config = dict(
    d_model=96,
    n_head=3,
    norm_eps=1e-05,
    bias='none',
    init_std_qkv=0.0735,
    init_std_down=0.00694,
    lr=0.00677,
    beta1=0.9,
    steps=3705,
)
Each number is 128 + 24 x the weight over its row's rms, rounded and kept within 0 to 255. Layers, rows and columns count from 0. Numbers have three digits each. The size before them is the row's rms in percent of the matrix's.

# layer 8 MLP up, 384x96, rms 0.154, rows 91-124, columns 0-95
101:084156149133146145129138144116108118076151126132123105122181114137126114117119154094140132124166163156149094154143077143103143109186129127189155167115108102109089090139149097114137117083153151099110137126128152133141159114093148149125138092095143156110139136109127129131120103155112152128
082:160134096170149107097137142121158093133190155115188137138167108121085125134102158138110165137112123121098098125091094099152147172126107117110105125122119144108145122135123109111146160120103174115122088152124153131112100114085140132129164167129144117175120119105107107132129110157097136121
091:158123161118108141095121122132120107135183088134150124122104105099108114120125088127077127095137176193160093137098099135137155099083120140110147173121166100131136153176150112103142134159132128140140101114137134146116155143154157128124169120146125096144127121108117124102157122120107095161
130:139094117093111161138125134107149145099122121084130101132166135160152149108137136140084126127158089139103139148125065121065137153134126175145144149161122111153121166107119126136135113100102125155127090126152135092100156131117155131131097162083183159150107121123135145131150104124143103150
109:152133088142145127129094133143096138120140108133147162109131152123125173138110086078100124117125146131154111172151134182122125156074131168103102139135098124119146141131134084111201161130092146091139136124101078116131120135109148134096124122137152108109138135173154118124155116100122117100
095:148112118129141127125104163107121127136080165139126127112149056139125160154107112117148132120111090111146137108100125081108136175178114140096135132111127123161135150156146089140097148131140108168128125128115130116163193141142122119093152144126159136117103162160099089165116140147114113092
102:143163106158117142120155164139143129121155125127138107078119153130121125174085138139175128126128101126125094153101126120115142099167131116120084150118097104093117105148088157114155119087166119148140124073124156147105119192115136138135148109125103155111132160143109106147123162127147091173
093:153112071097130114113154132148121116106144133114142139117141134114153152076103113116146133175095123150163141109155129124128157130110121105156101112114134115169096125132140117119174091154153147164107115089134155101134129108120132139161148089137124162179124101136139099125124079181099175108
108:121142089153121131146117169103116116094087106135159142122150164156164103151134097114141130135166107154060121099143125125097173104157132091124115162101128141127104162167142129132106105117174143168108122127148156116087126142118127116144098110130113150108114137145154133107118108123099194119
108:123127123130130160119134085162144114105112104121126115101186136108136147086109145107085160105095116115105096147099118168078143132161082123105137116133103116134138123161189119114141155124103160159148082134131162098156152133085111152119100120138157117147096106149145153143136139158110127115
078:132152144142122102145100142138085128102109191145115134111064087094115128123113118146131107077104100111163118175132151146137147123111114124101121133116129132133159131163146151144090119122098108127133159117172108137133128143182154098085175135158094117124157116152163148156135111120117150136
116:129117118112146130152150137112175128091081137104168177089121102173101147124113138070128148124103166142144076138122161122096115141145109123133162146111140102111101100101137132133138104114164134167115112145117124152125179138111129105140149148148117118134121183151144154120127124103145077156
090:126123151121128144064177118117156144132116131115140096124169145127130126121106124132107158095161126097100102138177097120155125072153129112138159140103114141129149116123110112138095133083160141124098100161110147122081161082118172158155151139132104132139141146087135175149098109141129122136
125:144142150095138089120108140174133104118155146117147181094104149128147148089103129114141140139113111096135080163148130178122128118126133135151069147124136088116117151126155141122134145127107107131137093134166090084097185114113133124179149119093110124125118154167141102115159146133112137101
112:132095160125151160125110109135159097108111185126162110095134171094147110093149139135106102085156126110124160132108059135153132153115142148141150129111129089085142114102092153133125091136147113126172101148142149150122151142119140085122114141103147117130170166142136088154117121128141109115
081:119139127163154107081099126085136141089104111104144183094113142125124158147115151150080142149089136101125107141084082133140172160135115111113156125139141139160150132132095104135118111113150125171136129159098135132143125140155123120153148131090138167133131111163121109130175081155086130115
099:099103135126119120094082112142115146108129164175118162112112143141165154127125125126116151126124103106109145130115097144114127164123151146142143180162118142078156099165169117127111143201129101166127094139118089126119132127111128098147152108132107131099116148104133163127139132107085164080
094:143119143120179100107141101113126142127114135136129105130109111150153153119094121121150134115154176125140133136092142154112171108131132072153105138070137107117077152139151139088108155087136111095124111128168146192135144124160142081153135105144151106096158132126129116152119102133169111143
100:157095142154105097115148142130145126164162132136132106140159116158115117107126150080128135152122109107125122160080109173161194088120093106111068099157137139159116182112140117129141138150088147132112151122114134096100180094113153128121126126120123155133139084139140133114128122145114123104
088:124136125140156075098124114142139151129105116134097153135130142172166119134176109097104184115108120158140117122144111172149138104111133098137137152131114148113159086116136094158144110180159098119137117144146173078130125161099126129148127083112135145120107075134158101108128114100120109156
115:122103118111136152077114122119148117095138138107156114147126122148136173111114076097151161116095112158152163088127089108131163139094125144140165120140119107177138127095164100136143089142161108147139086181133103115175133127131118120173114149148126146152117139143126095130139086125159120109
122:106158158114113123141097130126158098116155138123150155114125121125170117118131122145129068142133143128160143102139125161096128129099137127131138116112139105109099135140124130165098105123173141127107135106135149124187169128102165131142144075119161154083107126066129097136126182134126103072
075:106124131140105150134147124155114106152118159122105105125132137130129106107160132082099077129152132135126124117136110075065156155132174112129106126121139101110137142142126139173133165098104146179131137140131148078153127099178171131152120059156119163101129144128119142118154127124106138110
133:169161141130150121140121136109109102139137095134091138137114121128112149154183101148137167098115153125121087106110116154137157142101173091150120173113123101120118093161107120098129115123116105128148168053148123116168112109133135143124121125082105128105093103132131130163175138129098128163
098:117120152112157128162123115105129132160136145089138174126142136152109134175116140124144143132142119102132077127097137074098124107140090125155143150114075140133068113150128129151119142155135113156160112104168133115167111163071121119150141103077131114136128161134093167094146129145122122114
117:151142161148133114139101099131094143161124105140127164103144110178161125127147143090116096098137050134136133095139143117101169086122087129136144157124149124102117126152146125127113083125163120155137128099147115122112172113161121127087139107171116141071144143130120153145165134108142111125
107:113115132115109142132113127129155140120113121147138108130124149118087116124129122137108127130159112148086134129156111113134169155089141102127094179100160085139061106147161145100131093170099144150146122134145150089095152133109124151092119122120155115145162113209140121131126122081135088121
088:107108145137126115147128156154130128116086120117137072119102125150140139116158106107117132130099170141106163169105170125113135111167138115184131125116058124133113101108131142149101129105128080113112127128138168093139100155123111090140097159094152132170118135184140146159115110109147143132
100:128122103145095104160112135160088099134149165119126132106150133088109148110112124135154135194126087126074129106122104189127147142169123156124105129109086151147142108147178132139142122095153130123154143082090140135149145124145156172115129145146144122077135141113124086119114135134139146124
102:152112133121190125128115176115103146150115109136140105096134097199157103088140107115134115115162163109117167123149121121128149094107123128155116114168142136142131105157168116127126089108106125170153119114119117119113157073142117134137124140102089134127126153168139158134173101087118104138
082:153149113160127141152161111141118120119136134121145107180145090124169115126159130106089152133055123170089113093133138127130139150151154075157089114154112138095127086081117146136150123112116160100132110131105111130147083136124124124146080153119155124142112103120142122156165157118125147105
092:138115145152118083103131138136120124107125132156134111149129110130149116169152109143112171165150058134122154104096157135098136145136120092129133113175114174129096118087128097106120154160149110147121130122100141131163081104126162073107102126135129148156102138106101132133136178114137101093
090:110125125140147146124127161176118103100131113116132165143114169127129102137140109126135099142045140133123138106155129125148118151174150133103090164079108082111142116124156118105156142151125119140182115097128132101116186106103124100140123115120165108110132179142089133151132142133116113156
114:141145118160122109142148108116122121165120112140151097076134139110117157092147111166095136119154142140124125175097136150132122163138101091094146140107053160148115099144105128116163119094146132171128136102088128087137143143132136185144120115140122138109101149127093126152166171125122108143
# layer 8 MLP down (transposed), 384x96, rms 0.138, rows 91-124, columns 0-95
095:147091116136144165110108131110177120177170114151099136102110155122158107118100131131075120144103153152111118111137070104125139159146146110145133123145122111131124081096161145107164159147120145152161159168090138129112147098109136091134168117150117130129133106118071151102143138113145105129
082:138139177136096166094144118138140115147153099125124139127153108100167094116088151117129135131123143106106073127106137114128132184179122116121078117153167112082115112129149121142101115157110156110143115109125103140138086151150126156126137160126093176079101160150151136128130123156105105124
088:127171140156108136113142099117128092124124155131119147095142114108090174144145071083157113131119158099142111116144100140107136100104049190136149163142127145127141122169108145153139115148112108112139149155153135154122138095169097120151127117109118108099175157125132120115111110141132134138
119:125098153093112151113115131095147093109163169110153169100126142130083174101133144125101114113154142118124138099131165104119119100100083173099176133105159166142124166114119114122121116108110096129107107129106119119135132101143129163134118143124153168137119142096140168088130115128158181146
119:162144104143113150157102137139139104131098097104129117081123138143145148096131139143110126103142113126106096141140178126115146106158080112093146141124141173129122127140119141153142146163141102142176163148126089148096134061099160154125125128127130090132155163176117092145113142112124082099
096:123153140133136109115162141156152125077053126118158137113123115138104175115126105106162097132142161157121090109116107148104097136142114113122119155149138123152161143143103186131099112141095134119130127101085110133134114114107132188134106130140155104118139123135112078132169172161124119156
094:088114152099101113135067142141158144077153119133132094105120128149119134149165129112106173152123126170164106151096119118110142131135104123073099109158131147067124113082117153130146133139127118135110144156101128167174120151151156134166124138112137183113119123141151127122145126126099102136
096:074102146157106155099118118101130153163137108113119129152105143160137127156178176130090099104127125130149103131129109167151068113143118121083129168104117157110099144119145129104063150132112137136157127139168135154108122103135117139102165161127135092107114114140100122127111159145130117161
108:122139160128115118093114148148108140105147170166118152162144101163079162097102139152123126104091139099129124093098204163153119148144118136111116108179142105156135138089092134118137121137109090147104124129135161128121159088108123121105119148092099105158124131140130144149123156123133129085
120:111112123158132114148118133152139077162122156102139110120112178182087119093108144111150125131160123111134117138109144074171129160163137124130119128099162094133156171130135126112146116102147114118118104109120151146130078124131134118154125185123106114156110181103165087104099124112133107141
079:171114115112108152113141126128130117160115142138130106079162155104073171126088116110126131168114118092091119130121149108138122155162118129152116119119139102142125160129184103153143098105099138167138157144136139161115124117119096186128142107118144135151088160147110089081119100103158120127
116:113127109114116168144093118142169151110113066136098119098122100105151092105085118158101146141155113170131169154099134169148141162084115139148120108126134142134135097132127108163118161182133123156142168128143106129110140114090161123094163119110181142151114099121123119130135117103133126117
087:157124169121136137127123147144092103118117113117164111128148119134098122120155148093105131126156169150126109121117164116137151101138119076144152102131118068120142132102153102127116164151120117129079101147132133136137139165150148132019136179156116142147132108104121134153107127120136112141
135:117114138095170124164138109103142149118121087182101159133073132124086157128139122142103164151118116113105130120144112166115136123142164134110108149130125171104123141111124132113097165166143158124149141148134125108097143139158146067118156132085102130168118092151087100126122081153116133122
099:136090142154130121110135115122178133158198129095160121124146118114163126111120112136119067069157136108133156141122104117099111126111107119132131178099143108139125149166127137104166105136079130143119127118092188127132105145134159117165090117160108112122131149132128093123161101129137119113
080:138143129139153162127142104137103126137107123119108135162149149151151109112158148134130111104154128111139137120124109169065078134090130141142122121148141093136153126080124100110163106155121091113123157089167083121148146172084146173128139152166097155150130142123101072146143125110127125100
108:140109153124087166130118177106099150106157128083152076126149129142128118167103123162198145129176123137146146098118117129126102106126099160129096146096152135145152134124068116138104134118090111118147096134124119107119124090119130136147161170133089144138118141080139133125133157131126137100
095:123139092142157111154144128159138111158155167121094111158139118140129114133159124135154125124146118168115118132144126173124089086131150087170137134110137167130132097096120089103120146131142122081130133133194088132091132150132132162101133181092117138161100106106105094122122120156118084125
084:131160096154118126132110116123136120108154096088144112177132125108138126182082111139194078155145137112106078158137112080117095141139136122139123138121143151150131129146151109148103144094163152138137135086122120143129135128112115127134156158134100134104110169136118119115134182099165086104
094:110127135116155130115110132152091114146076161157173112072094105155077155152161139121098138125141131117087123102109125148175148109133091134087121097134108162155149133161142133118142107134116157135124178159121135146141124111129088109165100149131170119134108135124183136135134097119115131114
113:131137087137148081108145166131154102153114136162127125092144099056134153129099102143143146172153154112092148152149072115146128141131117147131138096165163138118111090113136128142188119140134121102141122162121106116164101133148117081115155103150137163149106122157104126126107110115127119125
112:090150125108136146150124120133149113115146101185117133151150168112129142139122145065091132113113124130098146105154126128180124115118126150132153113163156136086125103097156157140194107129153152095104095157111138156132149094120109075114157089130154134132145089114110115107106113146133105140
079:099117162103168128132121127134148131133099132117156141133113126128153113136200166137113128158134108101144120097108090127074088107105134137132138109146111133166125077160126126092106136158132113118115154107144120143106119151085161145162103100113154130133199136132133095141109128115107150184
109:108114134059169112147130155187150128086096113135120138120154126114123150134129139145098192132108121133153118134137098134170147104116108103118153135121151191148097097122130158142130139151146129097152120133091166109113141126125081124092127102104125152130097096132124150135123114107108180142
097:140103118076074112125131114140148116139180067111178134129064153165164181156155133121137131142138163127134132145124100085132141137116111118120118117108144130115097124109144086116119162142138169158122160091120132139140124137150174130131120135149131117118121142121117085073127133127114101127
114:108160148133143110091159126132101130149116149127131101146119116141114120128174144094136147151080115119134112136156135104121144119151156141163133088108155165170128107114123147149140140060092112126113082123151132144130099076092099122143160121158083146141118139105169142109106166133111117177
108:133142086114175118149126154153124134087127107083124132113159107120072138090119167092124103134121123157134093127116140067102117111114123104118105110141117145155179161153104138176137148134131140136140132103122116147102113166107147158125134111141102119126171187134092164130118162151115139128
085:115189152100142150137094113139144128128182137156128146138149145122114094132095160144120122154158124108101074128135110096109142155114110147095069151117176110119101167114135080115141136129162133135114121100135110119135120084129126125164181134142120103089150138121105122138112157147119088104
094:123118140105155094110183143107172106124092125125117097184103125162156130139134091168099141106131117115147145140154138082147165127133135148133155096125109127082122132132091123137121126152080109123102111105099151172147076146120123133143143145112128113172149103093159114108157102151137120149
096:143137136130097108132092090144176140081161102159131150137126127095152142152077126163105182111111106116125105147094107112128116141137117125141139152084144091119121147114124091129117171154138132105100106186165160118146133164116110097125162147127142152111125095137117146113121128168159091119
075:103120144133163112108118140152139157170145082126122125138128126094111130173071101099175107128130150117136121148169068160156099126109118178137167111116152117141134118137101120146119143074126083139141110121147101098137155123128166137151163124142128107110160111144121117107102118123129092172
089:131168141088120163151105152098145154090122116140113142098168147138107128146130124103145088102120128086122076155092105121127117131111161100119156094118150109136146141191129136165119102092138127131138104142147125149078171179146116146113147094105098122149160139138148118109108108152122149144
076:114147135100115135139087124100123116085135081112169159156125090129138144133079113096096122174147167127139075118115121104112118116124133140115145119098154136145112116170135103123130136107114138103144144185155144141132141109118107129140105173125162147159116147079155162106181105107153127151
104:122091167118094162151133134115141189106147125125135135118099117168156151135157127115163106086125161151112103087124161095082136122122096124109139143119165088115139074071128146100160123152169125149127130152111131107136118132128132160145135129108126130102131085169120162144134134120089115150